From a checkpoint of a small transformer trained on Wikipedia: 8 layers.
Each number is 50 + 10 x the weight over its row's rms, rounded and kept within 0 to 99. Layers, rows and columns count from 0. The size before them is the row's rms in percent of the matrix's.

# layer 4 MLP down (transposed), 384x128, rms 0.214, rows 169-223, columns 0-63
101:65 38 48 57 50 58 52 66 45 52 50 51 40 56 62 45 45 49 42 45 57 71 57 55 52 59 45 48 63 39 46 44 54 56 47 65 67 35 45 47 55 41 50 50 45 71 45 48 29 63 48 52 71 48 58 53 49 38 56 48 77 39 58 38
096:50 42 41 34 52 39 53 65 47 46 56 44 62 46 76 45 46 73 42 59 36 58 71 42 64 43 65 46 60 50 60 50 65 54 50 27 59 31 65 46 45 55 46 51 56 42 45 54 54 39 47 45 51 51 44 39 47 35 41 43 42 45 61 30
108:46 60 39 51 44 53 44 58 49 57 42 46 60 54 33 62 72 44 59 46 46 64 37 49 62 59 56 31 59 41 41 61 59 32 45 50 32 60 57 57 49 21 29 52 27 59 56 53 47 37 50 64 30 56 53 51 48 52 62 69 39 66 38 59
094:58 53 44 41 36 50 58 29 49 30 46 45 60 19 50 51 34 46 52 44 35 40 49 48 51 41 47 38 59 39 44 47 59 45 53 54 55 41 46 65 45 65 49 49 48 59 40 54 58 58 69 75 53 43 49 48 40 55 64 47 59 64 76 61
105:47 53 49 74 34 42 53 40 50 54 44 49 39 53 37 44 46 27 39 66 52 45 36 50 18 37 33 49 45 51 53 54 40 43 34 39 39 64 42 63 66 49 36 54 70 50 42 64 44 49 53 58 42 43 39 54 61 45 50 40 63 53 61 47
093:49 49 54 55 52 50 58 49 69 63 42 37 54 51 39 53 20 32 53 47 68 44 54 51 40 46 52 62 81 48 51 58 51 65 41 46 74 51 46 52 57 55 54 52 55 59 59 58 44 44 36 58 42 33 53 54 60 58 37 58 56 38 38 54
104:56 35 52 31 53 37 50 54 59 59 59 57 55 51 68 39 37 48 39 58 60 65 46 59 56 72 57 49 56 52 43 46 48 57 46 55 44 47 60 47 43 40 51 55 36 51 65 53 45 57 58 49 66 42 69 59 73 47 50 40 47 66 33 51
108:48 50 55 51 49 48 35 43 42 35 42 43 63 19 77 48 55 43 69 59 56 61 54 65 45 48 38 41 55 69 58 47 43 42 51 43 48 60 57 51 36 56 47 53 62 62 54 64 66 50 68 42 57 38 44 50 49 50 52 45 55 41 47 36
103:52 53 52 54 45 62 54 46 45 54 46 60 39 39 47 55 80 50 47 62 37 80 40 60 34 59 49 51 66 57 39 44 50 47 50 52 45 47 39 61 38 59 37 44 53 51 50 52 59 31 50 40 67 60 48 40 50 47 58 46 49 41 56 43
095:53 57 46 59 57 39 44 61 54 50 35 44 58 36 68 50 68 64 64 54 70 41 53 50 40 44 45 50 50 74 55 71 60 36 31 54 49 30 35 53 41 38 65 36 52 67 52 48 49 53 58 33 37 50 43 46 47 32 45 54 42 59 67 50
099:60 43 39 61 46 55 50 40 59 41 35 40 54 61 60 57 54 64 45 35 43 42 48 62 47 53 47 38 49 36 61 31 62 56 47 50 56 62 61 53 39 55 45 42 53 54 46 65 44 58 44 61 41 48 50 40 47 67 42 51 40 33 63 46
111:50 32 47 60 63 62 57 42 58 58 57 38 57 66 78 36 48 62 41 34 55 43 60 46 48 60 47 50 65 48 62 31 49 59 42 44 57 57 37 52 55 57 37 60 49 47 56 41 48 49 34 26 60 42 49 49 50 46 37 46 43 55 45 51
086:63 44 44 51 44 47 33 43 52 56 45 62 67 66 52 48 46 55 30 66 48 54 60 45 53 40 44 42 61 53 57 50 31 47 57 50 81 37 49 53 48 47 62 45 67 53 53 51 69 57 55 53 42 42 42 62 46 45 43 29 40 69 34 37
103:58 46 40 64 52 59 65 45 31 51 56 50 54 39 49 51 55 20 47 57 52 46 44 37 28 52 69 49 73 57 51 44 56 48 56 39 45 48 34 54 51 48 53 76 49 47 41 51 57 48 47 48 50 56 56 39 56 52 50 46 57 37 65 34
092:48 60 59 61 43 63 35 58 56 47 37 58 55 48 63 43 59 57 57 49 48 37 43 45 51 47 52 45 53 41 56 49 51 53 54 57 52 33 47 57 50 43 41 37 76 25 50 47 65 54 75 53 43 38 39 49 43 37 50 59 51 56 79 53
100:53 47 38 46 47 42 57 55 28 40 41 63 43 41 35 44 58 42 48 63 41 71 43 58 38 50 54 49 52 48 51 47 17 48 53 52 50 25 62 47 49 47 43 40 50 42 30 63 45 48 54 45 58 46 54 36 45 58 42 53 52 52 67 42
101:47 42 61 52 61 57 46 41 53 32 56 52 43 47 59 42 71 70 58 49 58 35 45 35 56 44 50 44 51 58 51 61 49 45 55 33 56 53 69 51 52 55 56 54 51 54 41 33 58 48 43 39 55 50 40 54 51 64 53 51 41 47 57 45
095:42 64 38 55 56 54 56 54 40 51 54 34 49 44 56 57 36 45 56 44 65 30 54 53 48 32 42 63 59 40 61 55 40 49 56 40 66 39 55 44 44 47 53 43 42 55 54 44 59 40 65 60 50 51 28 46 68 77 57 52 59 48 45 65
096:24 33 35 54 52 67 26 48 59 49 46 39 57 55 72 54 62 46 60 54 50 41 46 37 50 46 33 46 56 56 62 51 67 58 59 53 49 42 44 48 56 43 67 49 61 37 47 47 49 45 49 48 56 47 44 55 39 57 52 54 42 42 61 41
108:44 53 45 36 74 59 49 57 54 62 56 64 58 53 60 33 39 56 46 56 46 48 45 45 54 58 31 41 27 72 81 30 44 49 46 45 49 50 68 48 62 44 66 41 43 48 52 44 52 43 40 51 49 50 43 55 54 42 53 41 48 52 33 46
108:61 62 54 64 49 46 43 50 33 59 58 40 57 45 47 59 70 50 61 58 63 42 61 58 40 43 34 34 53 65 66 62 49 61 64 53 52 24 57 51 56 58 37 52 55 43 44 54 58 32 46 49 71 34 43 31 54 43 36 60 25 48 56 58
105:35 63 46 67 50 38 39 46 56 41 56 50 25 53 57 45 38 50 42 49 38 71 47 77 59 46 48 66 60 48 24 48 37 63 49 60 57 30 53 56 50 39 53 56 52 48 43 84 60 41 50 54 41 57 60 56 52 48 40 38 44 49 58 49
087:43 39 29 47 54 42 69 47 45 40 37 44 47 66 58 60 64 40 56 60 50 48 71 43 49 45 51 51 54 49 59 53 52 35 61 62 43 67 33 30 57 54 19 60 65 52 39 61 60 61 62 38 40 51 38 37 46 56 53 49 58 64 57 49
098:46 59 39 36 56 62 59 56 56 55 52 59 49 53 49 53 38 55 50 31 45 51 60 53 57 39 52 43 42 26 51 48 67 50 61 46 51 47 56 49 49 69 46 51 59 52 29 40 34 58 56 52 52 59 53 68 41 41 68 49 61 40 28 28
091:39 58 44 54 52 43 46 61 48 46 45 51 59 29 55 57 22 27 45 75 45 50 52 63 51 54 58 49 71 48 41 47 35 59 55 46 56 39 33 60 64 31 63 52 41 41 60 47 61 45 45 45 50 43 44 56 53 63 61 33 57 56 54 47
105:48 42 43 50 51 50 47 52 43 43 58 49 46 39 52 36 61 53 66 55 47 41 67 46 41 39 42 64 44 53 66 50 48 50 55 35 65 33 39 51 47 68 53 32 56 39 67 66 60 52 64 58 35 53 41 58 43 48 60 46 47 63 59 36
105:60 30 45 53 50 56 39 43 50 34 43 54 50 62 58 65 64 44 46 39 48 61 55 62 49 44 37 63 55 50 62 40 46 53 60 49 68 50 55 31 41 35 60 55 41 32 44 42 70 38 45 38 37 55 57 62 37 39 69 59 38 60 57 45
091:46 40 62 53 52 53 49 52 63 57 57 43 58 46 28 35 33 53 53 36 53 32 48 46 74 59 44 58 54 46 35 53 56 52 53 41 67 48 41 44 58 40 38 56 58 49 45 61 53 56 46 45 56 41 44 58 50 69 37 44 48 52 35 58
094:48 48 60 58 56 59 28 67 46 52 47 50 47 56 53 37 54 33 57 38 51 59 57 44 54 46 43 56 48 51 67 38 53 38 46 52 46 42 46 61 60 41 36 51 58 51 54 55 51 57 60 57 48 44 62 65 56 45 47 56 52 39 33 60
096:45 38 49 33 80 40 60 58 55 62 49 62 57 62 43 49 35 71 53 56 55 44 44 59 60 61 52 44 50 40 68 56 52 58 71 47 40 40 44 33 43 62 29 45 52 64 44 55 42 56 57 64 35 48 45 48 57 58 54 62 50 59 39 61
100:36 51 56 41 33 57 47 37 59 40 52 37 49 43 50 57 30 78 37 56 49 54 49 59 49 32 29 67 41 58 58 26 39 36 44 48 49 38 51 27 46 70 61 34 47 50 38 56 53 49 63 65 44 63 52 45 53 43 56 42 46 56 39 65
101:43 44 48 40 55 52 60 38 41 44 47 50 62 57 53 51 57 53 42 56 35 67 43 53 57 57 46 43 55 47 50 46 66 61 57 54 56 45 53 72 65 47 60 58 54 37 49 48 39 43 60 67 57 36 38 50 49 43 54 80 41 39 31 43
094:47 60 48 37 38 45 55 46 48 35 48 42 40 61 55 41 53 54 59 50 56 59 56 50 44 45 39 38 61 73 46 45 28 56 48 40 43 37 33 54 48 56 47 55 53 60 51 37 35 46 63 63 56 39 46 57 58 29 57 68 63 35 39 45
091:52 40 49 48 40 35 56 40 25 52 43 40 48 47 45 45 53 67 67 56 53 54 53 32 52 59 43 51 39 54 41 58 45 57 23 47 50 46 42 54 55 40 44 65 46 44 57 57 55 53 52 62 42 61 47 41 54 57 54 40 48 52 81 55
095:45 37 47 16 52 44 43 57 61 44 48 45 46 70 60 51 30 34 55 60 55 56 53 55 52 55 62 57 59 50 59 43 49 50 44 65 51 43 40 47 57 52 54 52 71 46 35 51 42 43 52 53 64 50 40 49 44 44 55 51 58 56 54 44
100:41 57 40 51 46 70 46 44 66 39 58 39 58 24 52 50 61 52 65 64 57 49 46 64 51 48 46 56 73 42 63 64 50 43 46 53 62 47 48 61 72 41 47 52 45 33 49 55 46 45 46 47 42 45 51 55 37 52 31 53 59 55 82 55
097:44 40 49 59 47 53 52 51 53 36 48 67 68 69 28 51 59 53 39 58 46 57 43 46 63 44 53 59 41 37 53 52 60 55 37 60 66 67 41 44 56 51 48 51 47 39 70 51 64 44 41 49 32 43 41 51 40 44 39 47 32 62 59 36
115:72 41 68 45 54 53 38 56 52 40 50 49 54 32 37 64 47 52 65 53 60 61 45 58 55 50 52 40 47 63 49 53 41 35 51 60 53 40 74 57 41 38 43 57 55 48 43 46 51 56 48 43 51 46 58 58 46 50 39 49 41 61 23 52
107:52 47 49 41 48 60 36 54 49 43 49 53 61 59 32 68 71 58 48 34 61 59 60 58 68 45 43 37 59 44 53 45 58 42 45 39 64 45 64 63 48 49 40 44 46 59 37 61 58 43 54 51 63 38 58 63 46 37 61 55 56 46 43 54
098:55 52 65 52 37 63 48 50 52 45 61 64 44 55 48 40 40 41 55 41 46 54 52 55 44 47 34 34 44 50 64 46 64 45 64 47 36 39 58 48 39 42 61 46 57 39 51 43 56 32 57 40 22 44 47 47 51 43 60 44 51 62 44 49
096:60 56 60 50 48 61 56 50 42 55 52 40 43 50 58 45 39 61 43 59 39 50 41 54 60 39 30 45 33 37 57 45 38 69 48 49 42 49 70 47 46 40 32 43 65 48 50 39 57 56 52 49 62 57 44 48 56 47 47 48 80 45 52 67
110:57 37 52 53 32 46 57 62 57 58 60 52 52 53 45 61 68 35 68 59 45 41 47 44 51 53 34 40 61 50 38 69 56 54 48 45 51 52 53 68 49 50 49 39 56 43 42 50 38 38 50 51 44 50 41 52 48 28 50 33 56 64 73 56
091:33 59 41 48 32 60 35 65 46 59 51 44 42 41 45 39 42 36 52 37 63 53 48 57 52 56 52 51 50 52 81 51 45 53 50 62 52 61 52 42 69 43 35 45 33 33 54 49 66 55 49 40 50 59 44 55 62 63 44 42 39 36 41 36
096:44 68 64 65 54 42 29 57 42 48 64 43 37 55 33 53 43 39 55 35 47 49 41 54 44 48 47 39 61 46 43 47 44 45 28 45 80 42 31 48 45 56 51 40 41 57 50 53 51 39 47 59 58 55 49 34 59 55 35 55 48 53 51 61
094:44 54 41 55 39 66 38 49 56 31 44 39 43 49 49 46 62 46 42 77 52 36 54 35 68 54 41 44 53 62 64 45 38 63 36 23 53 68 46 39 58 47 51 63 55 66 56 46 43 38 43 51 41 43 48 30 42 48 44 42 33 53 82 64
094:42 56 36 59 44 50 54 57 52 52 59 51 49 55 48 54 46 28 60 57 65 54 54 50 32 36 40 57 78 70 49 51 50 45 39 56 44 54 53 52 67 55 29 30 45 43 52 46 59 59 64 52 66 41 39 41 33 47 54 60 59 40 54 55
101:40 45 69 64 53 39 41 32 42 37 46 54 52 49 53 78 62 51 45 40 66 45 66 41 44 36 61 42 41 45 68 59 59 54 44 54 37 68 61 34 46 54 33 57 45 43 41 53 47 58 37 56 42 52 39 49 44 53 27 69 41 57 60 45
107:43 55 38 55 60 61 62 61 56 70 55 59 42 42 58 42 52 48 64 47 61 40 46 54 57 28 49 59 55 27 48 70 61 42 30 57 29 60 68 46 40 66 37 36 48 47 33 48 32 62 71 42 29 53 46 51 40 53 60 46 48 55 34 51
101:61 61 62 51 55 44 30 47 36 54 51 53 35 58 49 61 51 63 47 52 45 45 67 69 42 54 53 39 55 68 41 61 42 32 52 57 85 39 74 47 53 55 28 57 57 52 61 46 39 45 61 23 46 67 46 53 47 37 43 59 53 54 46 41
092:42 66 53 71 31 56 62 51 46 34 47 52 41 62 44 52 33 30 25 64 56 48 46 49 50 54 39 33 19 35 52 70 51 49 56 51 44 65 48 72 30 52 53 54 64 53 45 48 53 48 48 48 55 50 42 55 60 36 47 51 63 53 52 67
086:64 52 62 56 39 41 62 39 58 38 47 36 39 39 50 50 41 62 55 62 38 63 53 58 42 48 65 47 49 48 38 37 47 63 48 36 47 55 37 53 46 61 31 62 46 44 69 49 65 44 66 48 51 68 52 48 28 55 50 38 50 58 50 47
105:55 55 22 54 36 53 57 58 38 32 56 36 22 43 51 49 44 64 43 41 60 51 49 36 72 29 57 57 42 54 43 58 65 58 53 56 64 59 48 44 58 54 61 48 56 55 70 54 54 44 53 42 67 66 39 51 44 73 57 52 51 59 57 53
098:64 57 36 53 57 57 56 46 54 54 64 43 51 35 38 57 57 56 39 57 45 52 54 48 53 35 49 60 62 52 42 41 58 46 48 64 60 45 52 53 37 60 44 37 47 60 35 38 62 45 62 52 53 63 30 43 65 60 62 49 44 40 65 60
109:45 53 46 44 46 59 52 47 46 68 57 48 62 56 41 65 46 46 39 46 62 51 40 61 46 60 58 41 35 64 44 63 58 41 52 66 43 45 32 53 46 65 41 54 64 44 61 46 72 29 53 74 54 30 55 46 59 44 30 57 44 54 47 45
098:40 45 51 54 71 36 46 45 40 67 53 54 39 50 80 39 49 57 52 54 45 38 48 70 54 60 44 47 53 46 51 43 39 59 53 63 33 30 41 50 61 63 50 52 59 40 66 51 65 58 55 54 55 59 47 53 50 47 52 47 59 57 49 45
# layer 4 MLP up, 384x128, rms 0.363, rows 170-223, columns 0-63
096:40 62 43 46 48 45 48 48 44 44 59 36 49 65 38 33 34 48 61 44 65 58 44 39 51 47 43 45 33 38 54 37 52 39 57 61 51 38 45 51 66 38 56 32 65 47 43 51 43 40 61 35 66 56 68 55 46 63 41 50 56 59 45 47
108:48 76 63 47 53 45 35 41 42 52 51 37 49 37 55 59 61 49 36 39 41 41 44 56 70 46 47 52 58 38 44 41 49 51 54 63 60 46 48 60 50 55 54 48 67 45 59 46 29 47 52 41 68 60 66 42 38 47 32 46 44 35 44 59
094:54 40 32 46 48 50 60 54 55 57 53 44 51 47 41 47 45 47 70 42 47 59 65 52 36 49 50 47 41 39 61 45 68 44 38 55 41 54 70 43 54 64 41 31 49 70 53 54 18 41 49 37 43 53 42 44 57 48 48 50 48 58 34 45
102:44 52 52 30 72 51 43 46 45 53 41 48 55 55 41 54 46 65 48 21 66 68 62 47 65 58 44 45 67 42 39 32 50 50 57 60 57 64 57 42 48 56 66 34 62 64 49 33 35 43 40 48 51 41 52 42 27 51 49 64 41 51 41 48
092:59 64 49 62 58 60 31 53 26 39 50 50 59 45 53 47 59 44 36 67 43 54 56 57 59 59 61 61 52 47 50 37 59 57 44 50 61 56 54 57 45 49 50 70 38 46 49 45 55 42 54 49 57 49 45 59 44 58 59 46 55 47 62 46
099:58 41 63 53 40 45 55 56 53 34 64 37 71 53 49 51 64 41 44 69 41 52 49 38 60 57 40 59 51 61 31 54 51 59 52 52 63 49 75 58 38 48 60 54 55 36 44 50 41 30 58 30 49 52 56 56 55 44 38 53 47 51 43 45
103:49 47 54 53 50 64 63 45 45 55 59 52 54 40 45 37 48 44 42 46 52 46 42 35 34 60 38 54 54 55 40 60 51 50 38 39 20 41 39 36 42 43 56 49 36 50 49 59 53 39 44 34 51 60 54 57 45 36 55 59 62 47 52 53
092:47 52 42 51 70 42 48 48 50 39 38 63 45 44 50 53 32 60 54 65 50 47 23 54 49 55 52 51 32 46 52 45 55 44 46 42 35 59 54 42 50 39 59 66 43 42 50 44 60 61 58 55 52 28 44 51 32 56 39 47 47 41 37 51
102:47 65 58 45 65 65 56 55 50 35 52 56 58 58 68 42 53 48 42 37 47 58 36 63 48 49 48 46 49 54 34 44 35 45 62 28 52 55 67 56 65 42 61 48 40 60 51 56 45 72 52 58 59 43 50 67 45 48 37 41 41 62 49 43
099:54 57 42 53 42 46 42 58 75 40 50 56 51 44 69 67 81 45 56 55 47 54 36 61 47 46 45 43 54 61 52 52 71 47 46 44 44 43 50 51 47 63 54 56 58 48 43 51 39 42 55 65 59 51 68 67 52 45 46 69 63 53 44 53
108:48 47 50 51 53 58 43 44 56 50 54 56 52 69 46 35 52 35 55 38 73 15 43 56 54 68 44 40 47 55 49 48 80 53 58 47 55 53 48 33 58 56 40 61 30 59 60 34 40 53 59 33 50 50 47 49 48 38 43 39 50 50 48 57
098:64 43 61 58 74 38 63 46 53 50 62 36 45 48 38 53 52 61 59 46 45 42 66 32 43 55 73 59 51 67 49 54 55 68 51 45 49 72 48 60 32 59 41 59 31 51 49 58 41 55 50 51 66 64 61 56 65 52 35 48 59 48 59 59
100:56 37 65 56 50 34 60 47 54 45 42 52 55 58 51 46 57 42 45 49 55 62 46 44 50 74 42 60 59 46 36 35 46 59 54 52 24 62 70 39 55 37 30 45 77 50 45 56 47 49 54 50 44 24 53 34 43 66 50 45 55 41 56 57
097:63 49 52 48 57 46 47 30 67 64 42 39 81 48 42 47 34 34 46 43 51 48 49 61 53 58 58 44 59 52 50 32 56 57 37 56 55 44 57 49 42 42 43 56 42 51 60 48 58 42 47 70 36 61 45 41 57 39 56 65 47 23 44 64
098:73 46 46 56 48 38 56 51 57 42 50 40 41 47 48 49 63 39 59 38 55 53 54 47 62 44 37 63 28 38 58 41 55 36 34 52 39 50 30 54 51 64 44 45 45 46 43 55 28 42 49 51 47 65 53 43 61 22 66 55 52 45 42 48
100:38 53 64 30 63 52 56 65 34 52 83 62 53 39 71 39 47 48 51 48 64 48 39 45 56 38 44 46 42 40 35 35 69 57 51 42 61 62 37 44 52 40 62 55 68 60 52 44 58 51 41 51 48 49 53 44 60 37 50 47 48 54 33 38
107:26 54 40 50 51 50 42 49 47 69 55 64 48 63 53 39 40 41 63 40 55 49 53 57 44 42 57 63 32 42 50 52 57 58 33 65 40 52 32 53 54 54 46 59 36 61 43 54 44 38 38 45 27 42 65 51 45 48 29 70 64 46 50 57
097:75 71 39 59 51 50 65 54 27 36 38 46 49 58 48 53 49 66 31 42 55 60 50 48 53 50 60 67 71 52 40 39 45 39 64 43 53 51 63 57 49 54 35 59 44 50 78 44 54 34 66 55 48 46 61 51 62 57 55 40 56 32 52 66
102:51 54 55 61 48 42 48 57 26 35 54 59 56 54 60 48 51 59 53 49 65 60 61 65 46 61 55 34 65 33 44 35 20 45 54 62 44 71 58 46 52 31 61 67 60 44 47 41 58 57 49 32 57 57 48 59 47 43 44 51 58 50 36 35
099:47 59 58 55 55 55 51 63 35 47 56 35 36 52 65 46 65 62 41 58 46 47 49 37 53 46 55 53 48 52 56 42 43 41 76 51 26 62 39 33 59 42 54 66 33 66 35 46 45 52 54 66 38 42 43 54 57 48 46 51 56 58 63 45
107:62 57 59 38 48 65 69 42 64 52 40 46 45 62 53 60 63 58 51 51 48 33 50 28 49 52 72 50 51 36 56 41 62 26 40 32 55 56 50 37 54 65 52 62 49 48 48 31 34 56 32 52 42 47 50 54 19 58 52 41 47 34 50 40
091:44 68 58 53 29 23 36 48 53 61 52 51 32 45 64 32 50 42 45 42 43 62 45 63 56 47 44 40 37 70 50 35 35 60 58 59 51 57 48 49 47 46 50 31 43 48 62 52 57 41 47 54 50 48 45 46 56 44 37 66 47 46 36 48
101:66 63 70 59 61 41 43 48 46 48 47 43 51 49 55 54 59 54 42 64 58 57 46 52 53 57 38 51 62 66 47 40 41 60 66 38 44 32 69 51 50 63 55 61 41 64 72 53 54 40 45 47 50 53 67 33 50 61 32 47 35 61 58 68
095:45 33 54 76 59 63 48 43 53 64 55 52 68 58 50 48 57 53 55 49 43 48 32 48 52 56 62 60 40 34 48 57 55 58 41 39 57 75 44 43 54 62 41 60 60 56 44 58 41 70 36 56 43 51 61 41 68 51 65 57 45 43 49 53
099:63 42 41 30 49 46 53 52 45 67 48 26 46 57 48 45 41 38 39 63 60 44 38 40 51 47 52 59 43 46 63 35 64 60 31 59 42 53 62 51 48 41 52 55 45 33 49 48 43 38 56 38 52 52 34 62 49 40 49 46 60 57 52 53
104:59 62 47 69 44 54 73 44 36 46 39 54 57 43 57 50 53 63 60 58 33 52 50 51 46 62 45 55 65 49 65 48 58 50 68 38 59 48 65 49 55 42 55 64 41 47 37 52 48 35 35 46 70 43 40 56 53 55 32 46 62 34 73 58
097:45 36 65 50 43 60 57 63 47 48 65 52 31 56 51 54 54 56 53 59 65 28 58 48 54 40 46 45 62 61 64 32 65 54 56 57 49 48 44 51 52 59 65 52 41 58 58 56 50 51 43 50 52 38 60 32 52 54 45 44 64 68 46 55
097:52 55 58 58 60 65 67 45 54 52 52 61 72 54 50 61 43 50 47 40 57 44 29 48 54 49 50 47 74 42 50 62 59 38 54 62 39 38 56 44 58 60 53 43 44 59 44 58 56 52 37 54 51 57 66 44 48 49 50 58 52 25 55 50
099:69 54 42 62 46 59 64 67 55 37 41 51 60 32 50 23 57 42 63 51 54 48 48 55 30 37 55 48 50 52 44 50 59 32 43 64 37 40 41 55 64 34 55 63 37 43 52 50 42 40 51 59 42 52 50 56 43 63 32 50 44 37 43 45
103:60 56 41 46 62 52 49 41 35 72 55 55 66 53 50 50 59 29 43 46 55 42 60 61 53 67 63 43 49 69 50 43 62 36 58 56 37 53 57 51 44 51 34 55 43 42 52 33 63 68 58 57 38 45 48 60 60 59 38 53 47 66 36 67
103:47 63 51 46 42 60 52 37 50 44 35 53 61 31 57 52 56 50 66 46 61 53 43 45 57 42 48 63 72 62 45 43 40 51 45 57 48 49 53 39 56 36 43 50 48 48 51 49 41 37 34 50 45 58 49 68 60 46 37 42 67 57 51 54
094:46 48 65 53 69 35 55 58 55 51 64 63 33 42 58 60 39 37 39 50 52 33 60 49 45 51 55 50 44 27 64 46 65 41 57 43 40 57 65 47 52 50 46 47 51 51 57 55 45 43 47 53 28 49 54 66 42 58 45 40 46 58 42 62
087:64 62 47 58 49 64 56 45 59 66 71 56 49 47 44 45 67 38 55 46 43 43 45 43 49 46 60 48 67 31 53 66 39 65 75 52 54 42 56 71 48 68 56 51 31 58 53 39 48 46 39 62 58 45 55 58 69 37 62 44 55 36 53 39
098:46 57 58 49 55 73 61 52 52 31 53 60 57 49 50 50 42 61 47 37 33 50 30 62 55 47 60 30 46 37 49 41 53 56 54 52 33 54 60 54 57 55 33 40 42 66 47 45 50 39 65 49 44 39 60 48 28 57 61 54 32 60 60 69
102:43 65 53 62 65 45 38 54 47 44 52 66 60 33 46 48 53 38 51 57 63 52 53 56 41 50 51 57 56 49 53 48 56 58 53 46 35 59 58 44 49 31 46 37 42 39 56 72 66 33 54 61 45 48 66 44 60 54 61 56 60 53 54 60
106:56 25 45 47 52 47 44 53 45 80 34 49 41 47 49 61 65 64 51 46 48 45 61 50 64 58 41 54 66 52 40 71 49 46 61 47 65 45 46 48 45 55 52 54 31 43 60 58 46 46 43 37 35 43 52 44 42 62 44 60 50 56 40 43
095:56 61 53 57 55 57 52 36 48 39 34 41 48 49 46 54 54 39 42 53 54 51 58 43 55 41 74 58 32 39 31 54 44 49 43 57 40 56 65 53 48 39 55 54 54 53 53 52 44 41 30 45 49 66 51 60 62 44 57 39 35 34 44 58
096:48 49 50 41 74 53 42 51 53 46 44 51 51 45 44 76 50 50 34 37 53 40 32 52 48 35 55 55 26 39 45 45 71 37 47 39 53 60 59 42 67 56 38 55 51 54 50 46 49 53 48 43 48 65 43 42 39 70 67 47 61 55 47 48
100:60 52 56 49 45 42 53 47 63 56 34 59 62 41 52 57 46 67 19 47 57 66 53 44 51 45 71 56 49 29 49 60 55 28 56 33 66 65 52 38 63 56 53 58 40 57 70 45 45 47 54 58 68 54 37 41 59 63 60 47 48 49 52 57
092:50 55 46 42 50 33 49 39 37 51 36 74 35 51 42 58 36 42 57 51 56 55 67 65 49 60 48 51 52 65 41 40 59 51 55 57 52 54 49 54 69 44 65 52 50 47 47 62 58 62 58 68 49 49 45 57 50 61 73 56 50 50 64 30
100:71 37 49 41 40 64 58 56 54 54 25 38 47 61 50 44 72 51 51 34 35 63 66 58 57 51 50 48 45 60 56 54 35 34 71 56 48 32 52 63 62 38 67 53 44 48 53 53 51 44 45 44 62 49 34 65 56 52 49 48 41 69 43 51
097:58 43 74 28 54 81 59 67 58 45 69 62 60 66 46 42 43 52 43 55 50 40 50 49 63 44 30 58 46 44 55 44 66 53 43 56 56 45 55 50 63 59 43 38 58 62 57 43 67 57 44 42 45 74 53 47 53 47 39 49 61 67 50 41
097:66 50 34 38 46 57 50 43 52 48 43 46 67 39 57 64 56 54 43 48 47 39 54 45 54 46 60 63 39 50 44 47 57 32 59 61 52 71 61 38 46 51 28 52 49 51 48 53 45 25 43 34 26 55 61 56 49 59 62 36 63 56 50 43
095:46 66 50 38 40 41 44 49 59 55 48 33 54 50 52 50 39 27 38 49 57 54 60 47 46 25 44 38 43 52 53 42 59 40 45 50 31 43 37 46 37 49 40 58 46 29 29 44 71 35 72 49 60 39 41 39 51 41 43 54 56 52 53 51
097:47 53 55 48 53 61 49 46 42 53 43 52 45 61 49 51 52 66 29 45 45 58 43 64 73 63 78 48 59 40 68 59 56 22 31 43 47 58 50 49 47 40 40 55 62 44 52 41 45 60 44 43 49 63 36 55 63 47 59 50 35 54 57 32
100:68 50 40 48 45 49 40 49 60 42 56 50 55 45 41 28 37 50 61 59 53 54 53 42 51 47 54 32 65 48 51 51 40 43 51 41 53 41 55 64 62 36 56 45 52 71 48 50 58 46 28 40 50 62 53 61 46 30 56 52 60 43 36 49
107:41 42 50 50 50 54 46 55 67 61 44 33 57 50 61 53 43 57 36 46 55 63 55 44 41 47 20 53 45 26 49 63 53 36 47 55 29 54 60 59 63 45 57 65 50 39 55 61 57 28 49 30 61 61 59 51 71 54 44 34 39 47 32 22
102:36 62 61 52 38 46 56 38 36 40 49 43 48 59 42 39 51 69 50 43 52 44 49 49 34 61 51 42 32 34 53 62 52 50 38 73 56 67 56 48 44 51 54 62 55 37 54 48 46 48 42 68 41 35 55 40 49 43 65 67 68 60 32 35
094:56 34 54 50 49 47 50 54 58 51 48 62 27 64 59 40 46 48 54 62 47 38 72 46 50 46 63 37 53 65 55 43 54 52 84 58 42 47 60 33 51 53 53 53 38 59 40 40 46 48 49 45 51 52 57 48 20 58 54 44 36 48 50 45
091:61 37 58 43 55 46 37 53 45 48 56 74 43 63 40 40 52 61 52 41 38 42 65 36 62 37 38 45 35 42 55 75 58 53 49 43 45 68 43 48 40 43 52 50 51 50 52 40 33 57 51 53 31 37 50 54 71 59 43 54 50 38 52 32
109:57 38 43 43 71 44 66 59 43 61 56 33 51 60 51 46 55 45 52 55 43 46 41 52 72 62 58 46 58 47 55 28 75 50 49 47 51 44 50 48 53 54 74 45 59 59 40 51 38 37 52 60 60 75 33 56 51 38 56 50 46 49 22 51
087:34 57 24 37 47 38 46 53 38 48 43 62 40 47 44 48 60 46 58 47 52 53 41 66 45 56 54 66 45 46 58 52 57 65 60 52 37 39 52 53 59 57 50 65 49 53 35 45 50 53 56 50 39 36 46 49 37 67 42 64 43 44 51 36
102:53 57 52 47 69 28 32 45 53 48 58 35 67 42 47 59 57 71 51 53 41 43 56 32 52 56 28 55 60 52 38 53 63 46 26 48 54 64 48 51 33 43 51 53 62 64 38 49 49 69 56 47 52 46 60 52 49 53 40 48 57 53 41 57
107:51 62 64 47 53 54 50 57 62 45 42 41 57 60 59 58 43 55 45 54 52 44 57 59 39 44 33 66 51 55 43 44 47 43 42 56 40 31 53 58 54 55 64 51 47 40 45 37 60 58 41 41 64 44 31 49 22 65 42 59 49 49 33 44